config = dict(
    n_layer=19,
    d_model=160,
    n_head=5,
    n_kv_head=5,
    head_dim=32,
    d_mlp=448,
    vocab_size=8192,
    activation='swiglu',
    norm='rmsnorm',
    norm_place='pre',
    norm_eps=1e-06,
    positions='rope',
    rope_base=10000.0,
    rope_fraction=1.0,
    qk_norm=False,
    attn_scale=0.177,
    bias='none',
    tie_embeddings=False,
    parallel_block=False,
    init='uniform',
    init_std_qkv=0.0395,
    init_std_o=0.00642,
    init_std_up=0.0395,
    init_std_down=0.00642,
    optimizer='adam_variant',
    lr=0.00178,
    lr_mult_o=0.758,
    beta1=0.9,
    lr_head=0.00839,
    grad_clip=1.0,
    warmup_steps=399,
    schedule='wsd',
    decay_fraction=0.699,
    decay_shape='linear',
    final_lr_fraction=0.0,
    batch_tokens=32768,
    seq_len=512,
    doc_mask=True,
    train_tokens=182400000,
    steps=5567,
    dataset='wikipedia_en',
)
Each number is 200 + 40 x the weight over its row's rms, rounded and kept within 0 to 999. Layers, rows and columns count from 0. The size before them is the row's rms in percent of the matrix's.

# up: layer 2 MLP up, 448x160, rms 0.0673, rows 46-59, columns 0-79
# down: layer 2 MLP down (transposed), 448x160, rms 0.0619, rows 46-58, columns 0-79
# gate: layer 2 MLP gate, 448x160, rms 0.0689, rows 47-59, columns 0-79
up46,107,127,177,187,204,216,125,244,214,197,169,158,167,181,170,176,272,218,172,172,98,170,205,200,214,261,255,143,250,220,154,173,207,126,150,201,113,248,244,222,240,196,252,148,210,149,197,154,229,222,185,231,203,210,131,251,172,179,141,215,155,213,108,201,185,144,183,268,230,246,187,238,179,162,185,148,153,261,207,230,212
down46,101,183,193,224,219,323,197,155,198,172,229,179,191,115,178,221,268,222,213,282,196,309,245,198,201,215,151,148,176,232,260,202,251,212,190,222,218,215,189,180,269,205,206,260,155,317,228,128,209,208,180,225,175,198,214,185,216,207,141,185,275,260,230,158,146,218,225,170,206,248,145,195,229,222,195,226,187,270,188,208,247
gate47,090,223,252,166,198,139,133,204,237,141,196,243,184,279,179,169,186,184,190,116,182,203,238,156,233,232,141,176,188,196,135,247,213,193,170,150,152,175,188,134,233,197,218,238,231,239,251,166,189,181,127,231,205,228,203,143,238,225,198,154,177,230,213,151,141,278,233,226,137,198,224,183,126,263,228,252,146,169,193,239,180
up47,091,197,284,154,252,236,193,124,281,187,155,231,209,201,200,164,293,277,214,243,199,226,213,179,223,202,207,243,203,226,265,212,166,166,166,215,180,108,169,213,253,160,188,220,192,187,230,234,261,146,237,161,205,233,228,205,216,219,173,211,133,238,142,201,163,158,231,193,212,264,165,144,125,183,207,209,259,158,223,155,252
down47,092,193,295,192,157,265,183,146,260,263,191,198,192,233,194,223,236,200,253,168,132,214,244,161,162,140,174,186,212,216,184,176,151,221,194,162,206,116,182,203,180,173,220,248,150,197,150,226,239,156,217,168,181,174,170,185,210,187,265,169,164,212,180,293,256,240,243,164,219,295,150,218,168,182,195,254,271,172,111,163,178
gate48,064,210,203,226,235,148,251,205,216,222,310,261,146,243,238,165,208,194,255,243,181,173,140,189,203,231,166,164,198,253,180,191,190,226,180,293,222,224,200,170,182,187,154,216,124,190,199,264,222,145,276,224,144,157,173,205,234,182,200,138,163,222,114,198,169,188,195,83,163,192,270,138,232,197,153,227,219,169,273,136,210
up48,067,205,223,204,153,176,241,155,199,128,212,138,240,208,298,235,255,272,250,191,199,209,223,242,228,192,234,202,197,206,228,214,195,264,225,149,230,214,142,250,258,200,257,201,253,282,168,182,211,237,227,206,254,254,166,185,230,157,152,294,191,241,260,212,142,230,224,250,211,265,144,175,245,169,218,156,210,215,162,304,205
down48,069,153,234,148,193,154,195,244,216,170,109,141,229,166,192,204,253,141,178,234,152,128,200,202,77,196,217,162,169,187,184,173,180,255,310,203,162,192,217,222,172,237,199,191,177,203,228,208,182,199,229,170,240,206,202,166,163,221,261,258,174,193,210,191,84,275,244,240,186,259,201,199,192,159,230,198,185,199,148,211,220
gate49,095,166,207,231,144,193,244,202,147,203,215,183,213,176,189,251,256,177,228,232,184,167,218,110,224,212,183,147,140,208,165,180,191,237,233,263,192,228,85,187,237,187,195,194,119,161,221,219,208,178,285,184,126,170,211,220,190,247,154,188,161,114,157,225,223,192,229,222,225,212,168,167,254,192,204,178,169,231,189,217,249
up49,095,144,184,210,217,209,211,197,192,232,195,175,165,227,206,179,151,257,154,145,206,240,295,196,280,292,148,237,167,245,292,197,159,246,167,101,170,205,183,199,160,231,193,236,220,235,165,182,182,242,215,300,232,141,257,203,288,248,216,230,207,154,145,163,208,206,266,212,202,274,189,188,146,185,162,174,191,176,219,185,233
down49,098,210,182,193,176,435,228,170,161,195,260,254,204,202,201,216,200,136,170,243,192,188,232,207,109,187,243,258,267,124,219,245,135,204,126,183,224,180,253,161,193,197,188,211,219,189,203,235,216,230,178,192,160,244,202,229,195,184,201,233,201,199,217,170,185,197,269,159,151,199,186,179,169,181,198,193,231,162,234,178,164
gate50,095,234,202,149,233,216,122,193,167,144,211,215,209,202,215,234,250,167,147,232,249,198,261,260,197,254,204,210,180,203,229,191,236,146,211,230,176,214,177,153,192,195,209,201,231,194,228,181,258,130,182,152,238,167,179,178,180,151,169,167,149,279,252,236,260,144,148,183,224,224,160,196,127,194,246,186,271,217,210,220,229
up50,096,152,212,240,234,185,207,146,151,199,213,222,272,140,257,199,243,245,169,246,218,224,190,252,181,226,224,230,153,182,257,213,161,177,247,267,286,136,191,201,194,202,238,155,173,203,186,214,260,171,203,161,209,222,194,238,163,198,192,226,197,193,191,177,215,118,169,206,226,120,197,154,289,161,281,165,163,186,241,158,245
down50,099,189,188,205,163,145,194,239,127,235,169,261,189,192,242,134,207,287,288,230,196,241,244,212,211,215,175,209,153,178,234,264,217,271,229,251,214,140,185,255,225,276,142,212,158,195,174,193,151,263,210,173,182,230,253,184,191,252,202,223,172,217,213,206,154,206,159,236,211,188,192,220,118,178,215,174,205,208,116,125,210
gate51,112,92,234,269,196,178,258,225,128,195,261,178,243,213,255,168,219,145,216,245,218,101,154,248,198,163,235,200,181,185,151,248,220,202,160,217,208,251,187,206,139,147,162,205,219,122,198,133,182,198,249,139,211,221,232,243,195,155,185,136,204,226,282,192,242,163,200,154,260,193,179,185,166,121,223,254,221,166,173,224,178
up51,112,219,204,199,141,95,246,249,293,245,283,182,179,203,191,187,156,243,114,207,178,203,283,229,191,163,221,202,178,207,195,213,181,176,168,168,167,199,157,183,191,216,231,180,183,220,276,222,168,177,233,206,167,113,198,178,198,244,129,168,174,250,195,231,231,212,237,192,187,211,181,232,194,235,98,178,229,146,231,186,179
down51,115,234,192,156,192,0,235,225,248,268,240,174,163,216,207,153,225,207,105,169,218,304,215,219,212,242,176,215,172,251,147,177,252,152,174,178,178,135,150,159,211,206,218,159,230,279,255,189,160,213,216,256,244,173,204,190,218,253,165,141,164,298,250,173,219,211,247,180,192,246,195,212,224,237,130,184,258,176,227,204,220
gate52,115,223,189,205,229,181,146,271,186,140,196,224,243,239,236,242,147,228,154,166,259,163,240,181,192,218,275,198,232,240,210,175,201,182,184,234,226,267,222,134,203,203,248,113,203,214,155,176,229,136,164,187,230,194,175,204,259,167,197,189,178,183,211,143,201,142,226,259,170,225,232,229,172,162,186,160,170,217,239,245,181
up52,111,118,219,253,173,229,158,131,213,267,212,181,218,173,129,147,186,185,274,235,135,230,209,193,224,159,189,121,192,153,236,211,188,257,178,221,214,202,203,208,190,156,194,176,223,199,254,216,225,194,161,284,182,161,264,196,248,199,244,156,189,183,224,259,209,146,236,177,191,228,151,222,189,222,253,164,124,217,194,175,191
down52,111,194,244,172,195,13,141,217,210,314,218,163,156,140,221,234,212,294,249,199,156,170,186,180,215,211,191,231,215,221,203,225,152,177,274,177,183,183,233,175,153,152,113,188,243,179,154,214,119,239,235,250,209,192,179,249,213,184,149,184,220,228,182,249,179,194,200,200,207,177,156,197,208,208,187,203,147,123,256,226,171
gate53,131,130,212,194,248,218,192,145,242,192,215,188,137,174,162,171,242,167,204,245,179,218,176,177,202,260,228,197,206,189,188,205,180,231,197,171,164,211,202,188,254,175,275,203,199,165,168,186,173,165,212,154,133,214,202,198,217,162,154,172,215,289,152,224,127,226,188,196,240,212,201,237,232,231,168,218,217,260,253,267,252
up53,132,247,205,225,171,148,206,264,152,189,198,179,279,233,243,244,174,207,180,128,238,164,217,153,153,188,219,185,247,187,164,196,206,206,278,250,232,166,214,254,177,224,162,199,207,180,205,219,265,163,204,253,302,183,201,182,258,204,245,189,203,147,294,202,293,132,236,207,211,169,176,264,201,164,214,166,140,154,189,137,189
down53,121,184,237,252,160,7,184,270,188,243,183,209,205,212,229,209,189,175,118,161,155,90,190,241,99,169,236,253,216,170,227,227,189,192,239,264,163,223,192,249,158,216,220,182,248,230,186,187,234,148,221,191,230,172,231,234,230,142,216,212,197,212,185,212,290,148,191,215,233,172,171,220,163,159,193,179,178,177,204,228,181
gate54,104,199,188,238,186,210,201,211,179,177,264,269,156,170,261,202,107,99,132,254,198,168,222,198,188,234,158,194,176,266,164,188,259,205,149,194,205,227,195,201,219,244,280,203,172,243,183,165,126,172,194,125,246,258,137,250,130,206,150,250,221,213,137,194,201,235,223,191,192,205,239,159,209,189,160,120,244,261,130,217,204
up54,104,156,147,266,149,293,199,253,192,127,168,268,198,152,204,225,115,166,143,225,242,157,197,145,256,276,163,195,234,237,168,184,187,216,184,200,187,254,216,218,221,152,158,217,201,183,216,154,257,233,158,193,308,219,146,131,151,202,256,226,209,131,144,161,174,126,218,215,149,219,252,243,140,282,221,150,225,186,139,192,204
down54,107,164,136,288,159,147,211,195,196,207,204,193,190,165,170,153,231,139,204,161,238,281,188,211,86,110,212,176,207,178,291,247,249,126,206,169,202,175,164,240,140,204,176,207,233,287,261,215,189,163,229,198,229,196,257,227,171,200,194,241,278,193,206,218,232,188,194,167,207,191,246,214,187,130,168,253,209,238,193,179,216
gate55,085,153,223,254,207,167,166,167,205,233,207,238,232,155,142,269,209,146,198,168,234,182,203,120,193,175,216,195,187,227,295,223,199,135,272,278,132,221,181,229,235,203,152,178,167,164,183,169,246,268,173,137,207,199,273,240,188,235,199,278,152,125,179,265,186,186,148,198,137,212,224,215,247,168,241,235,159,236,191,258,198
up55,089,210,244,329,218,166,187,216,252,254,205,201,149,202,216,210,180,173,227,210,173,190,208,184,200,165,201,226,162,265,167,227,205,208,128,236,222,207,141,252,204,205,104,260,213,178,175,219,142,178,231,158,223,177,263,289,236,188,149,166,292,146,180,184,222,283,187,171,211,221,278,163,231,169,253,284,184,202,175,204,232
down55,089,142,209,240,196,274,192,141,203,195,185,240,226,203,184,210,208,143,197,189,237,223,185,139,218,235,139,212,152,194,239,238,263,155,271,215,175,218,119,166,146,217,178,190,256,221,177,163,258,242,174,120,238,180,205,196,194,265,118,191,170,152,195,238,156,237,160,193,118,289,181,223,251,158,201,218,211,261,146,301,197
gate56,149,186,184,204,154,208,150,128,230,156,266,206,210,213,255,246,202,128,154,173,190,220,145,261,175,186,171,211,152,157,259,168,148,255,137,174,252,161,191,244,241,184,216,198,282,211,200,246,179,175,216,239,247,221,218,239,175,127,241,219,270,169,155,151,313,180,259,271,207,289,203,222,116,121,158,201,185,236,146,203,179
up56,143,212,217,237,185,180,216,186,182,175,161,188,260,219,287,189,177,233,204,152,203,176,199,186,177,237,184,151,248,194,164,207,253,214,233,230,133,166,240,225,99,148,210,206,212,156,159,202,230,227,193,203,141,201,290,198,180,303,255,235,121,133,187,271,147,246,146,225,149,187,128,202,213,215,223,164,135,202,195,185,189
down56,132,131,212,217,274,61,227,182,210,286,153,209,180,221,205,158,210,221,256,181,153,142,245,211,183,234,216,215,234,192,190,171,256,216,202,127,166,152,299,197,180,231,213,219,207,218,207,240,161,220,205,254,207,224,259,255,219,287,226,196,216,168,216,197,97,206,184,197,104,126,163,208,157,275,140,203,170,184,224,210,216
gate57,080,213,221,152,129,224,191,192,282,210,157,228,271,284,164,239,258,232,202,162,208,253,251,132,218,213,212,231,203,208,191,219,236,175,261,224,150,170,249,166,197,169,172,137,185,144,185,159,179,163,188,165,233,206,244,233,212,202,222,182,167,248,224,225,211,160,211,187,162,179,167,205,191,231,240,249,182,178,244,225,199
up57,084,205,163,132,218,238,151,236,244,189,215,184,144,216,144,118,197,211,192,158,203,135,210,178,236,199,235,138,225,157,213,284,190,229,133,209,240,160,236,181,245,148,104,272,240,221,136,145,159,163,192,211,212,222,171,188,229,240,230,158,182,230,305,158,204,125,205,154,249,226,276,154,174,173,184,152,216,202,171,222,153
down57,087,181,203,173,254,353,239,240,160,266,252,248,209,182,205,178,231,201,202,154,164,218,203,213,152,179,250,244,156,166,162,180,179,189,158,138,218,219,220,160,244,148,174,239,247,177,153,229,243,224,201,215,227,224,216,195,202,260,207,207,213,180,189,154,259,194,175,106,203,265,185,246,220,243,200,206,185,189,238,217,114
gate58,089,151,166,150,204,113,239,153,198,205,228,155,198,208,186,221,230,211,240,206,211,137,274,222,126,228,200,149,159,172,188,241,188,198,248,214,274,214,281,183,288,261,185,256,177,164,195,181,229,244,204,166,165,260,186,137,201,201,213,201,224,197,176,234,182,285,271,196,142,129,167,239,219,134,113,193,247,224,202,193,217
up58,093,190,221,214,162,222,150,230,200,233,191,209,209,207,187,142,250,188,137,174,209,251,125,205,240,148,171,217,242,209,216,181,193,190,159,235,198,178,145,217,130,176,207,100,262,235,199,224,193,157,212,261,193,211,247,228,278,192,205,162,182,222,265,135,188,153,135,256,258,205,148,188,203,187,204,223,128,217,210,205,208
down58,089,198,180,168,152,0,204,169,204,178,132,154,217,181,143,169,273,182,210,162,144,158,221,166,81,175,243,169,195,134,231,212,218,200,199,180,238,171,254,236,150,225,254,158,196,219,184,198,229,188,169,237,168,211,228,235,170,219,240,176,193,203,208,234,186,201,197,205,174,194,210,247,149,120,172,214,184,218,172,226,187
gate59,084,211,216,202,221,161,184,115,139,254,175,239,206,182,194,222,200,244,249,201,141,186,107,155,197,177,169,221,251,235,254,208,164,220,182,164,182,180,312,186,241,220,235,128,202,245,173,198,207,161,185,236,174,246,208,244,237,198,151,156,101,195,212,200,135,133,222,227,203,208,225,221,174,262,226,286,192,272,243,213,214
up59,086,240,212,133,218,167,182,188,97,206,182,255,158,191,211,190,234,224,299,220,163,244,185,257,228,173,210,245,221,255,225,173,184,184,217,87,128,183,225,164,207,247,214,105,186,184,182,209,215,155,204,201,209,162,159,261,164,235,154,207,164,167,209,225,124,152,233,193,190,217,208,225,220,260,188,242,282,250,232,242,228